Part of a small language model's weights.
Size: vocabulary 986, 9.67M parameters.
Architecture: LayerNorm before each block, tied embeddings.
Each number is 50 + 12 x the weight over its row's rms, rounded and kept within 0 to 99. Layers, rows and columns count from 0. The size before them is the row's rms in percent of the matrix's.

# layer 10 MLP down (transposed), 1536x192, rms 0.0943, rows 1226-1280, columns 128-191
116:58 48 56 56 52 28 52 45 48 52 39 44 27 62 48 43 53 71 54 64 43 67 46 41 58 47 41 79 53 29 74 37 64 58 51 43 53 47 50 57 59 62 56 39 50 58 40 44 62 60 62 75 16 60 48 51 53 52 65 60 77 71 53 33
091:38 52 48 50 57 28 62 66 29 48 42 76 42 37 52 56 53 48 54 53 58 38 53 29 50 52 44 60 35 49 40 38 53 47 58 39 48 48 49 38 34 48 44 17 45 55 25 52 55 54 60 53 34 48 71 38 63 53 33 61 60 43 57 49
094:51 56 29 20 60 58 49 41 40 63 44 34 45 59 50 45 32 53 54 65 47 29 56 61 58 62 42 43 50 56 61 36 45 46 68 32 73 36 39 30 66 46 42 37 35 31 45 48 60 50 48 55 66 68 44 57 47 57 41 57 35 33 37 32
125:49 35 64 42 33 65 64 50 45 58 37 54 58 39 65 54 51 51 44 47 38 49 54 61 46 50 60 50 53 34 44 47 48 70 48 60 50 43 43 40 36 40 56 33 45 35 61 49 74 58 40 56 42 38 61 49 72 29 46 54 80 43 34 53
119:51 66 58 40 58 54 47 56 68 23 71 64 57 47 37 53 50 37 49 43 38 36 51 43 55 43 40 38 54 50 52 31 52 56 59 26 47 28 29 71 52 43 56 50 47 55 58 47 58 46 69 45 45 61 32 65 66 66 36 68 46 59 44 57
098:61 67 55 44 45 49 44 36 41 53 60 24 62 43 65 39 59 64 53 37 62 51 51 39 45 53 43 47 50 67 25 46 39 72 53 51 52 53 43 54 50 47 53 79 55 43 60 65 47 30 42 32 55 55 57 51 74 69 50 48 51 72 60 43
107:58 46 59 48 58 66 64 51 38 63 40 28 55 46 59 43 57 54 44 71 24 40 27 68 43 43 34 23 49 31 74 60 56 41 74 63 49 57 30 34 30 80 53 47 55 49 48 48 61 55 64 47 55 45 43 52 72 60 43 60 58 54 46 32
099:46 48 40 48 69 45 57 40 73 47 46 50 33 49 57 47 46 49 57 55 45 52 44 61 34 43 54 22 51 42 63 44 53 57 58 60 43 46 45 48 55 50 45 50 52 50 45 71 65 65 67 30 64 50 24 52 38 62 47 58 50 59 54 35
105:70 47 45 34 58 62 49 50 61 53 75 32 54 57 44 67 41 60 61 38 64 45 64 60 46 38 44 40 37 65 25 49 54 51 56 53 57 46 43 37 47 49 69 40 59 54 45 38 62 55 47 49 65 29 56 19 56 50 62 50 41 57 48 53
101:55 27 39 38 43 54 68 76 22 37 54 42 29 77 59 48 33 46 42 66 50 60 61 41 39 46 75 59 48 52 62 58 42 48 69 43 62 59 53 40 55 50 43 37 44 47 32 51 59 38 56 40 49 45 23 40 51 61 40 67 42 66 49 43
104:43 61 30 43 65 57 36 46 34 41 64 28 42 58 52 43 72 47 52 45 42 53 50 67 67 34 39 61 67 58 30 45 31 48 37 50 53 67 64 41 56 45 66 56 47 55 41 48 49 35 48 57 42 50 46 49 60 43 53 60 41 69 28 35
092:48 64 61 33 37 61 38 40 58 60 45 55 63 58 57 52 44 56 65 35 61 39 59 66 46 59 54 51 47 56 52 62 53 64 33 66 60 51 46 48 65 61 72 67 36 36 34 45 44 58 34 44 54 61 56 31 45 44 55 37 59 55 36 55
101:59 54 28 51 84 43 29 53 46 62 74 45 51 54 58 46 43 54 57 59 47 51 50 57 51 53 35 56 59 49 42 37 45 50 40 50 35 56 31 41 18 48 66 51 52 71 45 47 44 61 58 50 41 40 51 27 46 37 42 37 72 42 74 48
098:27 50 36 67 47 70 40 39 39 60 61 63 52 33 40 56 29 37 60 44 50 51 31 46 53 59 49 56 45 42 59 70 54 56 59 50 60 63 57 61 51 47 47 54 59 64 37 48 64 74 42 37 21 32 48 61 66 67 50 52 35 46 44 50
102:29 48 70 54 84 53 65 24 50 48 52 56 62 65 64 48 46 41 22 60 47 43 58 33 40 48 38 55 24 25 53 56 34 47 59 61 45 54 47 54 34 59 46 63 72 42 51 58 77 61 55 60 42 59 47 58 46 44 14 48 17 33 51 49
103:75 46 47 54 37 39 59 51 41 52 59 44 35 58 51 42 53 55 70 61 59 59 33 58 44 36 61 33 38 57 57 66 60 43 44 48 62 64 78 35 43 53 67 41 30 52 44 36 48 36 27 65 55 58 47 22 34 52 39 48 54 51 75 45
087:44 49 41 50 29 53 29 39 35 62 46 65 36 24 49 51 57 63 37 34 52 46 57 55 43 33 44 40 57 54 67 37 36 45 67 66 42 35 66 36 56 38 31 56 63 26 49 29 53 69 62 65 64 55 53 46 47 46 45 67 56 53 33 31
102:51 44 34 40 47 54 41 58 46 51 54 66 38 43 46 52 38 40 41 59 24 67 63 34 47 53 40 40 41 45 53 55 32 63 58 33 36 67 64 63 56 53 44 45 62 43 41 59 47 49 61 36 55 40 51 40 49 44 60 55 76 75 32 49
108:53 38 58 57 44 39 65 31 60 42 63 56 42 69 36 53 60 40 53 53 58 49 32 45 39 53 47 58 32 46 31 40 80 51 35 54 44 48 44 45 48 66 46 35 49 37 55 61 55 36 35 48 55 38 53 38 48 35 43 73 66 51 41 58
108:38 76 49 47 44 56 51 62 57 48 56 53 66 37 47 41 57 52 50 51 56 61 38 51 45 52 31 54 66 41 58 34 52 71 72 60 43 55 42 44 53 56 48 52 49 55 71 46 32 71 52 36 74 51 43 31 71 57 72 30 33 43 24 52
091:47 37 21 51 48 49 39 56 41 38 58 27 81 55 50 53 47 69 55 54 37 42 61 59 66 49 40 38 29 44 50 53 41 58 40 58 73 45 38 40 61 46 44 58 53 63 50 35 63 49 57 52 58 54 69 69 68 45 61 17 61 49 41 33
092:68 39 50 52 58 70 58 51 53 65 70 49 61 23 55 46 75 38 45 60 39 46 56 42 74 26 62 53 56 53 54 26 54 36 59 64 61 31 46 61 52 54 53 49 44 61 53 41 56 46 23 39 30 35 55 56 67 67 49 35 76 60 54 51
108:19 58 35 38 63 40 66 72 55 59 59 53 37 48 30 57 52 49 70 58 40 29 56 30 46 36 30 47 55 56 48 59 50 74 50 61 39 45 53 46 52 64 32 61 47 57 47 53 54 26 43 68 52 60 62 65 45 26 32 44 46 47 36 42
086:64 50 49 48 51 30 34 33 52 50 32 58 51 58 59 71 45 53 63 48 36 53 60 55 53 36 51 40 76 40 60 59 28 75 29 29 60 52 46 44 43 65 61 52 47 67 65 64 58 59 47 47 45 41 65 56 39 27 60 43 66 37 46 49
102:62 44 63 53 59 57 35 69 54 21 50 54 57 49 45 63 58 61 46 45 41 53 47 72 23 58 53 42 36 70 50 41 55 49 48 25 49 55 62 60 49 37 49 54 33 36 58 63 61 50 38 77 60 36 33 52 56 40 59 64 52 59 37 61
100:38 60 48 60 29 32 51 58 47 27 52 64 56 38 52 45 61 47 40 68 47 37 35 41 45 44 41 41 40 33 27 43 54 39 26 44 39 49 30 45 61 43 58 54 48 48 54 56 34 33 57 60 34 60 61 41 60 46 36 52 48 58 41 47
104:55 37 58 50 43 53 59 52 42 46 54 66 39 49 45 56 51 51 36 55 39 54 51 51 44 58 26 67 71 52 55 84 51 44 50 33 57 63 46 56 65 45 58 51 44 62 65 44 55 54 66 71 30 70 50 50 48 52 28 27 47 59 60 36
103:43 47 45 39 36 57 48 68 33 45 63 25 56 32 42 50 78 66 49 32 28 43 55 61 57 66 51 50 46 41 41 60 84 43 40 43 44 51 59 47 59 56 61 55 58 60 48 48 43 57 60 63 52 21 63 52 50 51 61 66 69 32 63 46
096:53 46 46 54 61 57 43 69 44 61 44 48 55 58 60 64 40 15 53 40 47 21 25 48 45 36 73 44 53 53 39 40 57 42 57 38 45 52 49 84 54 68 32 54 46 50 51 38 60 56 48 26 53 30 31 64 51 39 23 68 38 41 46 40
094:38 73 34 47 40 68 38 44 62 38 47 56 42 34 72 81 60 50 37 54 45 49 53 52 47 42 61 57 40 67 72 55 36 68 65 66 60 38 20 42 20 42 26 41 58 35 35 53 44 18 63 35 42 42 50 42 52 45 51 39 45 74 59 47
104:50 53 45 47 59 49 51 71 59 33 49 52 57 82 54 42 63 47 69 52 60 56 28 40 44 28 38 75 34 38 44 58 53 57 59 27 61 50 54 36 39 41 55 76 64 50 79 38 49 30 44 69 56 55 59 39 47 60 52 50 55 62 34 31
121:59 42 37 44 46 48 49 29 53 66 59 46 54 58 51 59 79 56 73 63 69 43 51 29 45 38 42 50 44 51 33 35 42 51 55 71 52 71 27 56 67 56 44 51 39 41 67 61 43 42 48 37 17 58 59 60 63 50 41 81 55 68 42 61
095:22 38 52 73 57 57 38 51 58 31 51 69 44 47 50 42 30 47 49 59 38 46 52 46 50 59 44 56 43 43 57 49 60 54 31 43 57 57 67 50 53 51 48 48 41 70 29 44 23 39 48 57 33 42 64 57 47 49 38 46 50 69 60 56
123:51 54 59 38 46 55 30 72 49 55 47 39 46 35 58 65 61 52 60 32 60 21 50 36 53 31 61 39 32 33 52 64 52 62 47 62 48 31 57 68 65 60 57 63 59 41 49 35 37 45 38 62 61 44 64 76 34 56 33 31 43 74 49 39
110:49 38 50 59 46 37 57 51 40 68 46 67 33 58 52 33 47 36 57 62 66 49 40 63 47 55 47 35 50 42 46 56 14 67 66 64 63 38 46 45 37 57 67 40 52 63 33 37 46 53 40 63 38 40 36 35 50 46 49 66 65 54 49 48
092:53 47 53 73 40 38 49 29 51 44 57 21 52 46 72 31 40 67 55 42 45 51 58 33 53 57 63 38 41 46 38 58 41 47 68 49 45 55 40 37 68 58 54 44 52 72 48 47 46 42 39 55 54 55 58 41 20 41 28 58 73 55 48 49
101:36 59 60 46 49 47 44 36 33 56 64 42 38 57 48 59 55 63 39 44 39 63 37 43 42 38 36 57 40 38 55 56 71 57 26 64 62 64 43 40 36 31 61 55 50 59 39 43 53 63 45 54 57 53 55 66 63 55 46 75 57 61 74 67
098:70 60 63 58 48 50 38 41 49 58 39 49 68 60 38 58 31 56 64 54 47 43 48 42 63 39 31 47 43 43 33 29 65 39 45 56 45 69 64 71 59 51 58 66 64 43 55 47 68 48 49 52 49 63 73 51 31 45 54 54 51 58 57 45
099:48 48 48 37 65 67 43 68 52 48 54 40 38 60 42 46 43 35 50 54 37 34 54 46 58 46 51 38 45 43 29 55 56 33 65 40 70 35 58 40 53 61 58 50 59 26 67 39 44 57 57 28 26 34 40 58 43 56 67 49 39 62 71 39
109:55 45 56 49 56 60 53 63 40 46 36 47 36 48 45 47 40 38 67 62 47 58 49 61 36 52 64 37 51 37 59 74 41 59 72 72 47 58 79 35 60 67 52 36 38 57 61 52 39 37 51 54 55 44 36 55 58 52 48 39 59 61 79 43
106:59 55 56 39 44 60 45 56 53 74 45 22 64 51 60 66 58 44 47 35 42 33 39 31 50 34 51 41 43 32 58 57 64 31 41 40 61 59 70 41 37 62 54 63 53 70 45 40 35 61 25 64 64 51 43 67 40 31 25 30 58 63 53 29
083:61 46 46 52 41 32 51 75 56 65 49 61 26 47 33 81 58 73 36 57 70 60 42 49 67 63 34 54 45 45 41 35 34 55 52 47 39 44 48 41 55 47 54 49 71 56 46 39 51 68 58 68 37 59 56 54 51 69 38 65 49 64 31 45
090:53 52 39 57 52 58 63 41 58 59 61 71 70 44 52 42 53 35 50 51 55 49 26 48 38 59 55 66 38 41 47 50 59 54 58 40 50 49 49 36 23 75 22 35 61 42 49 54 41 78 37 32 48 33 70 39 35 48 71 53 69 60 57 55
079:58 80 61 42 50 52 43 38 49 53 38 65 62 61 45 27 45 00 61 45 84 42 32 50 48 49 46 61 53 49 65 56 53 53 69 50 61 50 30 69 57 51 46 54 62 35 64 75 36 40 67 36 50 59 27 52 57 61 41 47 47 49 58 61
089:42 50 53 53 48 42 45 32 47 32 45 43 66 43 37 48 56 53 47 55 68 55 39 57 50 53 58 54 32 54 48 51 62 57 26 34 52 43 51 67 39 75 53 63 45 75 46 52 45 46 52 36 58 30 42 46 63 42 49 67 40 48 53 51
094:40 44 65 51 54 51 49 45 79 45 44 58 57 45 38 36 46 43 53 85 56 52 37 53 65 47 30 58 30 70 55 27 70 34 53 58 47 37 61 48 35 35 43 51 37 50 40 44 49 40 24 46 64 30 46 50 29 51 56 57 50 28 44 47
106:52 51 27 47 33 51 35 44 39 61 52 52 53 46 60 37 54 42 54 29 49 50 51 64 50 46 59 49 61 50 40 24 42 54 55 44 64 54 56 45 44 28 36 92 37 63 52 57 62 47 34 32 43 40 45 53 29 42 68 53 47 38 48 51
085:44 57 60 31 72 43 53 39 53 56 50 50 65 68 46 51 49 61 55 43 51 55 44 28 35 46 47 59 45 42 56 51 55 39 53 58 58 56 52 47 35 71 36 46 25 52 67 47 72 71 43 57 63 49 47 49 80 41 24 67 57 46 50 37
098:30 32 70 49 54 36 63 48 38 48 55 44 52 39 50 55 34 51 67 58 47 07 50 50 68 51 49 53 32 49 70 34 48 50 71 50 46 65 49 40 50 47 41 36 59 24 38 53 58 45 39 59 52 48 64 56 45 52 60 57 51 65 56 63
088:39 57 52 59 75 50 42 48 54 51 54 45 49 49 48 61 52 81 52 45 58 44 58 58 74 37 51 41 46 67 55 41 40 55 37 46 44 50 48 52 38 61 61 32 38 42 70 49 41 37 63 45 50 64 60 31 43 33 58 54 27 65 48 66
100:50 48 73 31 57 38 59 54 45 46 53 43 58 40 60 46 40 61 66 61 77 42 34 61 35 46 53 35 42 38 39 62 45 55 61 62 28 58 60 46 55 62 34 55 42 63 48 56 46 47 43 53 50 62 54 55 34 60 37 53 56 46 52 48
098:61 51 37 47 63 46 43 37 59 54 62 54 63 52 56 54 57 52 46 42 63 55 44 39 61 57 42 41 71 48 48 57 63 51 30 35 35 55 58 64 69 61 46 60 45 38 51 82 35 52 60 24 75 47 60 58 56 44 61 48 55 53 60 54
100:54 46 49 38 38 63 47 40 36 42 40 54 52 62 67 48 63 31 69 48 78 52 44 44 50 27 65 50 48 62 62 50 37 34 50 64 57 72 79 60 47 55 53 40 33 73 55 57 44 33 67 54 56 50 44 56 46 45 52 64 44 56 54 45
083:46 46 61 67 39 45 51 48 68 38 52 68 48 57 40 68 55 48 55 56 60 45 57 52 59 65 54 63 45 44 51 55 36 64 22 46 40 54 73 49 33 53 44 64 38 58 44 63 37 65 43 30 63 32 67 54 48 55 33 44 56 54 43 70
101:56 50 57 43 64 60 47 39 53 70 44 52 50 53 57 49 52 32 53 42 71 44 51 74 58 47 43 43 54 44 37 54 51 65 46 64 46 37 44 46 67 49 61 50 37 47 67 66 44 62 39 26 84 67 43 53 48 63 53 66 29 47 34 73
# layer 10 MLP up, 1536x192, rms 0.0934, rows 1227-1280, columns 128-191
095:56 46 79 36 57 62 48 36 56 68 43 36 54 56 67 51 51 62 54 64 15 60 65 53 53 52 28 32 60 47 52 59 54 49 49 57 48 64 40 65 60 28 60 53 49 50 58 59 58 38 42 55 46 45 64 41 49 54 51 59 45 56 52 21
095:50 59 50 78 45 47 60 64 57 38 55 53 54 42 58 49 66 49 28 22 53 66 66 38 58 60 66 61 37 60 38 71 61 59 67 36 35 57 27 54 54 47 47 78 63 68 61 60 43 57 63 26 58 43 49 39 52 60 73 55 56 54 49 47
108:54 54 48 54 43 54 56 77 40 45 29 47 45 41 57 31 57 57 57 46 45 68 35 45 53 48 47 62 60 53 37 45 50 58 64 53 51 36 43 48 56 65 45 48 37 66 58 56 39 43 61 46 50 47 64 63 53 24 53 65 43 60 42 51
106:41 59 63 31 58 45 78 54 43 37 39 57 55 53 31 31 34 61 24 39 52 52 62 44 63 59 47 49 53 41 43 66 61 50 55 35 38 33 42 84 46 16 46 56 43 47 55 45 54 39 50 51 46 50 28 54 60 51 52 67 42 53 56 41
095:47 64 41 54 56 53 57 40 59 42 29 65 52 42 51 60 42 57 67 65 54 58 57 46 50 49 59 62 46 58 54 40 39 45 48 34 55 28 55 48 41 21 50 49 51 75 36 70 46 65 73 44 34 47 37 37 59 09 71 44 43 61 41 86
102:42 56 69 34 51 58 28 54 52 44 48 65 56 50 78 18 57 72 50 51 37 70 55 51 38 57 40 43 58 58 67 64 49 48 52 61 62 68 33 60 45 43 36 36 65 57 47 28 46 46 43 30 70 53 68 64 70 53 59 45 56 55 69 45
096:35 27 38 52 56 64 52 41 38 56 47 46 50 48 38 52 51 48 41 50 34 36 38 44 66 58 44 69 64 60 52 28 48 40 73 43 65 40 58 56 59 41 43 42 59 77 55 58 31 44 41 58 68 28 48 25 66 28 64 59 29 62 38 56
107:40 40 57 67 66 49 52 46 68 72 41 73 38 43 57 62 36 48 45 62 42 45 59 41 42 61 47 37 54 66 77 49 84 50 54 48 56 40 60 61 47 48 25 45 27 43 39 46 36 42 44 43 33 51 47 45 43 39 45 51 48 33 50 56
104:39 53 52 42 61 58 55 54 80 50 16 47 52 47 67 34 65 47 50 55 45 57 38 53 56 48 40 79 30 38 45 53 46 60 64 59 38 42 64 42 91 54 61 51 50 57 59 40 59 35 66 60 46 39 41 35 61 34 38 45 48 64 69 55
105:48 59 51 47 44 59 36 54 53 63 57 79 36 56 52 41 51 56 54 45 59 67 54 47 35 56 95 53 51 54 24 62 46 35 85 49 59 29 52 55 49 46 35 65 53 56 81 51 50 50 53 52 40 42 58 47 53 52 67 45 45 34 48 71
099:41 55 44 50 45 46 60 43 50 63 62 52 49 45 48 53 29 55 62 44 35 58 49 45 35 58 25 38 52 53 38 68 48 49 49 59 54 26 43 69 61 41 48 61 35 56 63 40 50 40 62 59 49 35 74 55 58 51 49 26 39 56 68 55
100:39 65 52 55 34 54 57 35 91 60 52 75 52 58 33 54 67 41 66 55 58 63 60 33 35 75 73 38 69 55 39 55 74 29 53 56 43 46 56 53 41 32 52 62 44 62 47 60 32 61 35 45 55 44 65 62 63 59 46 59 42 59 24 61
098:62 54 39 51 43 46 33 62 60 51 52 17 49 69 56 67 53 51 33 44 55 61 44 82 58 46 39 52 51 51 54 54 67 64 39 51 36 15 45 52 71 29 55 52 36 70 46 75 41 56 40 44 47 36 54 44 61 38 53 72 67 71 34 57
102:29 54 61 41 64 57 45 52 49 38 48 64 48 37 49 38 58 52 56 49 31 42 51 48 39 56 59 48 53 58 60 41 66 60 64 43 61 57 43 56 40 51 69 60 49 51 62 65 49 53 61 43 32 51 44 32 61 33 61 50 38 56 44 52
102:46 56 40 48 78 51 52 47 53 41 37 36 40 55 29 65 48 37 34 48 72 66 54 68 39 47 52 52 68 59 36 54 62 48 52 60 50 42 51 63 49 40 62 42 40 62 43 54 52 39 42 48 46 44 28 54 63 44 64 61 65 52 30 46
097:45 59 51 56 60 54 57 64 65 51 63 48 55 50 72 39 43 51 51 42 45 65 65 37 45 57 78 56 53 39 27 61 52 45 49 42 90 66 42 65 50 57 40 42 51 66 54 53 47 47 44 27 24 27 69 24 75 44 58 41 39 37 51 38
101:47 55 48 63 44 70 61 67 60 28 58 62 61 47 35 37 52 60 40 50 74 59 74 73 69 48 50 43 62 60 51 44 54 41 88 37 53 49 48 55 52 50 52 49 45 48 51 51 28 59 53 60 65 40 45 62 37 51 57 52 43 78 59 58
104:36 51 49 43 49 66 91 57 42 46 27 39 69 72 60 60 69 42 49 58 52 39 58 52 50 72 46 73 72 48 63 43 46 32 59 67 49 49 60 58 62 54 28 72 63 59 55 65 52 56 58 45 62 43 28 65 50 42 45 53 35 28 52 68
101:71 52 56 42 51 59 72 48 56 53 53 41 36 46 61 40 73 69 38 47 29 52 49 53 59 63 53 73 78 58 47 43 62 36 55 81 66 39 61 63 80 22 44 65 40 54 39 52 29 56 51 45 54 30 48 57 46 44 63 39 52 41 47 55
093:43 46 50 58 52 33 38 82 41 54 30 49 50 39 45 14 72 51 60 45 52 55 39 38 45 47 45 33 48 46 44 70 73 63 33 59 66 67 45 90 65 45 63 54 58 50 76 52 49 46 55 69 44 31 57 52 72 42 70 27 43 59 43 39
098:49 70 42 72 44 54 54 32 65 47 43 57 49 77 61 54 51 58 39 50 60 71 52 68 42 49 50 34 69 48 61 55 48 81 36 36 38 44 57 42 74 44 36 63 44 73 47 56 31 54 62 50 65 63 31 55 51 37 41 64 37 54 60 44
102:58 60 64 57 55 61 52 40 48 31 33 47 39 35 38 42 44 67 62 55 31 53 42 44 52 52 78 31 71 50 52 50 52 52 47 47 47 36 58 36 56 34 66 32 52 64 69 49 26 56 48 44 52 39 48 31 52 50 36 37 29 47 40 49
092:34 40 47 48 40 61 58 59 74 46 49 37 44 64 27 48 59 47 22 35 43 38 40 36 41 59 48 44 36 81 64 51 49 54 67 57 59 49 57 70 54 51 60 60 45 35 50 33 43 45 70 54 42 39 41 33 73 65 52 65 49 64 73 50
105:39 44 69 25 41 44 53 29 61 37 39 64 39 65 34 36 46 58 51 63 52 46 44 60 66 64 52 36 79 38 44 65 48 33 51 59 48 48 40 52 35 58 55 58 43 71 60 67 38 50 47 34 60 51 66 24 67 60 51 41 61 47 45 33
104:63 48 60 30 61 45 58 38 58 67 27 21 46 60 36 36 49 41 40 35 66 63 80 67 66 57 51 70 57 40 53 45 51 67 55 51 45 43 56 53 47 43 51 53 42 50 48 51 64 70 55 54 35 09 52 61 50 56 59 68 53 55 38 58
100:69 55 58 49 56 39 66 39 61 54 47 61 39 61 59 65 59 50 48 62 40 41 62 55 59 53 53 40 38 70 58 53 52 40 53 29 61 46 53 47 39 49 49 53 64 48 49 71 33 47 79 39 54 29 70 47 57 44 46 47 38 70 61 43
106:58 51 42 57 61 40 47 49 77 55 31 70 52 54 49 45 34 44 40 54 49 62 49 61 51 32 45 61 48 58 54 53 48 68 61 45 57 39 64 70 43 21 32 53 22 53 44 51 30 49 52 50 71 37 33 33 45 59 63 42 38 70 43 67
102:56 48 52 42 56 65 49 30 58 32 49 29 40 37 59 56 50 49 48 60 57 50 84 51 73 60 35 59 56 51 73 39 44 47 25 76 50 57 40 43 47 59 62 70 58 53 70 59 38 65 53 48 44 69 59 33 56 46 62 48 37 43 52 89
094:65 45 62 41 51 51 61 52 61 65 53 51 43 60 56 32 47 61 41 32 41 37 37 42 53 57 59 34 54 33 31 43 62 48 52 53 40 41 63 40 58 50 52 53 36 59 70 55 73 64 57 25 45 46 37 27 54 53 51 42 54 36 42 51
100:63 56 51 51 54 30 53 44 58 48 57 32 46 81 66 25 34 48 68 71 59 60 43 42 36 64 56 27 46 47 54 42 58 52 63 38 65 41 48 64 58 44 45 76 64 52 64 33 39 30 51 47 43 48 52 47 56 46 57 39 31 43 54 66
117:22 44 52 63 60 52 66 28 55 65 53 60 38 54 52 50 46 53 54 52 41 63 52 53 55 57 64 70 50 35 55 49 53 72 43 66 45 49 70 62 68 58 60 64 40 44 54 47 63 71 47 54 64 32 63 54 49 38 71 44 40 28 42 52
092:44 50 43 31 68 66 51 55 47 66 53 47 37 39 70 67 78 72 44 30 69 71 66 60 52 63 43 65 56 51 53 47 45 47 49 48 48 62 37 47 51 55 68 70 46 44 76 62 53 66 54 52 46 38 58 54 49 38 38 42 47 52 40 70
111:47 57 62 49 41 57 47 44 56 53 21 33 55 68 43 44 64 74 38 36 36 44 62 47 55 53 55 51 39 55 45 67 55 64 51 41 52 50 38 43 56 49 29 36 41 68 45 66 50 43 54 47 40 75 51 48 50 32 45 72 63 51 35 62
107:40 43 58 44 32 61 39 53 50 51 55 29 48 59 50 39 45 36 37 61 48 70 57 43 68 59 75 75 59 52 59 42 26 46 53 45 59 42 43 48 54 43 45 36 41 61 61 46 53 50 60 62 48 65 63 65 65 41 41 42 37 47 47 54
097:50 70 59 44 49 60 77 55 14 33 55 51 54 46 53 53 57 38 29 48 53 63 54 52 58 39 52 49 63 34 51 63 50 45 49 70 32 63 54 58 54 57 47 46 52 51 43 80 42 60 74 59 42 71 38 48 59 52 58 59 27 51 51 62
105:31 71 44 45 75 50 72 63 50 44 49 46 49 35 46 45 41 86 39 45 39 41 31 56 64 41 38 49 69 50 39 41 84 84 53 51 61 51 67 49 35 43 55 59 61 52 69 56 24 65 52 46 41 52 43 35 53 48 43 44 34 51 57 34
100:43 40 58 29 42 61 60 45 49 36 39 49 61 45 47 23 49 52 44 40 49 65 47 34 40 62 60 41 59 37 55 53 58 34 45 79 48 52 39 49 65 44 42 59 45 46 67 64 53 48 53 39 48 52 44 46 72 43 62 66 58 52 49 55
102:40 45 61 69 40 70 50 51 44 64 48 54 40 64 41 49 52 56 55 68 67 55 65 32 57 57 57 61 43 59 67 61 57 38 63 63 27 48 46 50 58 43 42 40 54 62 55 73 62 43 43 46 63 46 61 63 50 58 47 61 71 62 43 44
100:44 53 49 59 65 46 52 38 49 62 59 51 44 51 56 60 60 45 57 24 48 60 67 65 58 50 57 14 50 64 56 38 51 45 68 57 48 40 40 70 57 37 41 56 26 48 63 55 36 55 65 39 40 64 48 57 72 59 64 45 35 67 50 61
109:47 52 63 51 72 86 89 33 62 48 30 30 51 54 45 49 52 55 47 54 50 61 69 42 54 43 43 38 51 44 54 42 50 62 69 62 54 72 51 61 54 63 52 60 48 60 55 40 39 68 54 54 57 56 43 56 37 71 54 54 53 40 38 34
087:40 53 70 57 70 53 64 49 36 50 29 58 51 56 67 40 51 46 58 49 41 55 75 45 41 48 65 55 52 76 49 48 47 32 40 28 66 40 35 44 43 55 44 64 38 50 74 71 46 48 39 34 60 52 61 62 28 32 63 45 48 25 69 74
093:40 42 46 44 68 53 41 50 32 41 59 33 48 58 51 55 39 44 34 62 60 52 75 55 71 38 63 56 58 41 58 66 39 52 32 83 58 55 58 32 62 42 66 82 64 51 66 38 44 41 73 55 21 58 49 59 52 42 36 51 25 57 37 58
089:31 43 44 49 55 45 63 74 51 55 52 40 37 34 55 66 40 84 53 47 20 45 51 59 60 51 43 31 44 52 32 58 38 42 35 51 40 56 61 53 35 57 51 60 37 50 26 43 67 60 38 58 51 43 74 50 54 32 58 42 51 53 34 43
098:50 44 50 60 60 53 51 54 27 57 52 32 35 45 58 39 68 58 60 43 54 63 40 68 61 50 72 30 50 43 56 54 40 67 52 61 56 62 56 62 75 49 56 57 56 63 57 37 53 63 47 54 32 69 40 35 44 60 53 39 53 67 54 30
100:50 67 63 52 63 51 47 36 66 54 66 36 37 71 32 53 35 55 45 61 46 76 34 62 61 50 47 29 46 55 51 70 80 51 34 53 15 33 41 55 34 32 61 38 45 38 56 44 31 61 62 37 37 57 49 49 56 29 55 67 54 42 45 32
104:50 49 40 61 43 55 62 58 64 37 45 41 52 56 46 54 67 41 70 41 57 47 28 53 66 50 57 64 59 49 62 56 48 57 42 61 49 32 75 68 43 64 45 50 65 47 37 35 30 48 83 56 27 47 57 44 54 37 35 70 45 43 42 66
092:36 47 36 62 65 56 38 38 47 62 34 63 27 35 52 40 52 72 36 50 47 64 65 62 67 44 31 31 59 60 57 60 50 44 41 51 32 62 46 55 55 58 58 49 66 59 44 57 53 31 57 60 45 39 37 34 42 69 68 52 47 41 43 37
089:44 33 56 59 66 65 66 66 52 54 62 77 42 35 20 37 63 36 40 49 67 53 93 39 55 54 62 29 52 47 35 33 50 52 36 36 53 40 56 44 80 67 51 45 34 32 55 43 46 46 54 46 52 72 61 48 46 37 70 60 57 60 50 55
097:69 56 73 67 60 66 76 60 54 38 56 58 48 64 56 44 63 53 65 53 42 43 58 42 16 38 49 46 58 61 57 53 41 37 54 92 61 34 45 56 67 30 13 58 54 52 49 54 50 62 53 56 40 57 40 51 61 57 43 39 57 49 56 53
092:60 72 45 45 62 77 88 59 47 68 44 64 55 60 67 34 61 54 54 28 44 57 61 61 44 59 58 37 50 61 51 46 63 49 82 50 44 50 47 44 37 28 51 50 47 48 49 64 53 49 43 31 70 41 52 57 45 37 52 32 24 42 59 82
099:40 53 42 43 63 43 59 52 53 38 40 44 36 44 79 57 55 42 48 72 65 64 54 60 76 62 50 44 48 39 47 39 29 40 59 55 59 35 37 57 52 43 58 67 51 68 52 58 37 59 78 64 43 57 52 46 58 37 62 50 40 32 37 78
105:50 53 57 61 58 71 41 48 47 70 37 49 56 72 25 52 43 57 40 36 46 72 40 82 47 63 75 54 43 59 41 37 75 49 58 58 53 31 45 52 41 52 65 53 66 43 37 63 65 69 53 28 35 58 43 46 56 54 55 44 42 41 66 58
094:46 39 42 48 73 49 63 45 70 61 53 27 38 70 63 45 48 45 47 60 46 54 45 59 52 34 55 36 59 62 45 58 29 49 58 60 31 43 71 49 73 43 56 51 38 51 66 52 68 50 65 46 43 36 32 45 56 34 67 63 40 56 50 33
103:25 33 61 58 52 62 42 50 55 50 55 35 46 59 46 33 82 89 35 52 34 70 40 40 42 52 50 55 59 49 51 64 48 48 30 70 64 53 54 71 56 51 40 54 55 41 52 62 44 55 57 50 69 46 68 41 41 62 40 43 46 43 65 48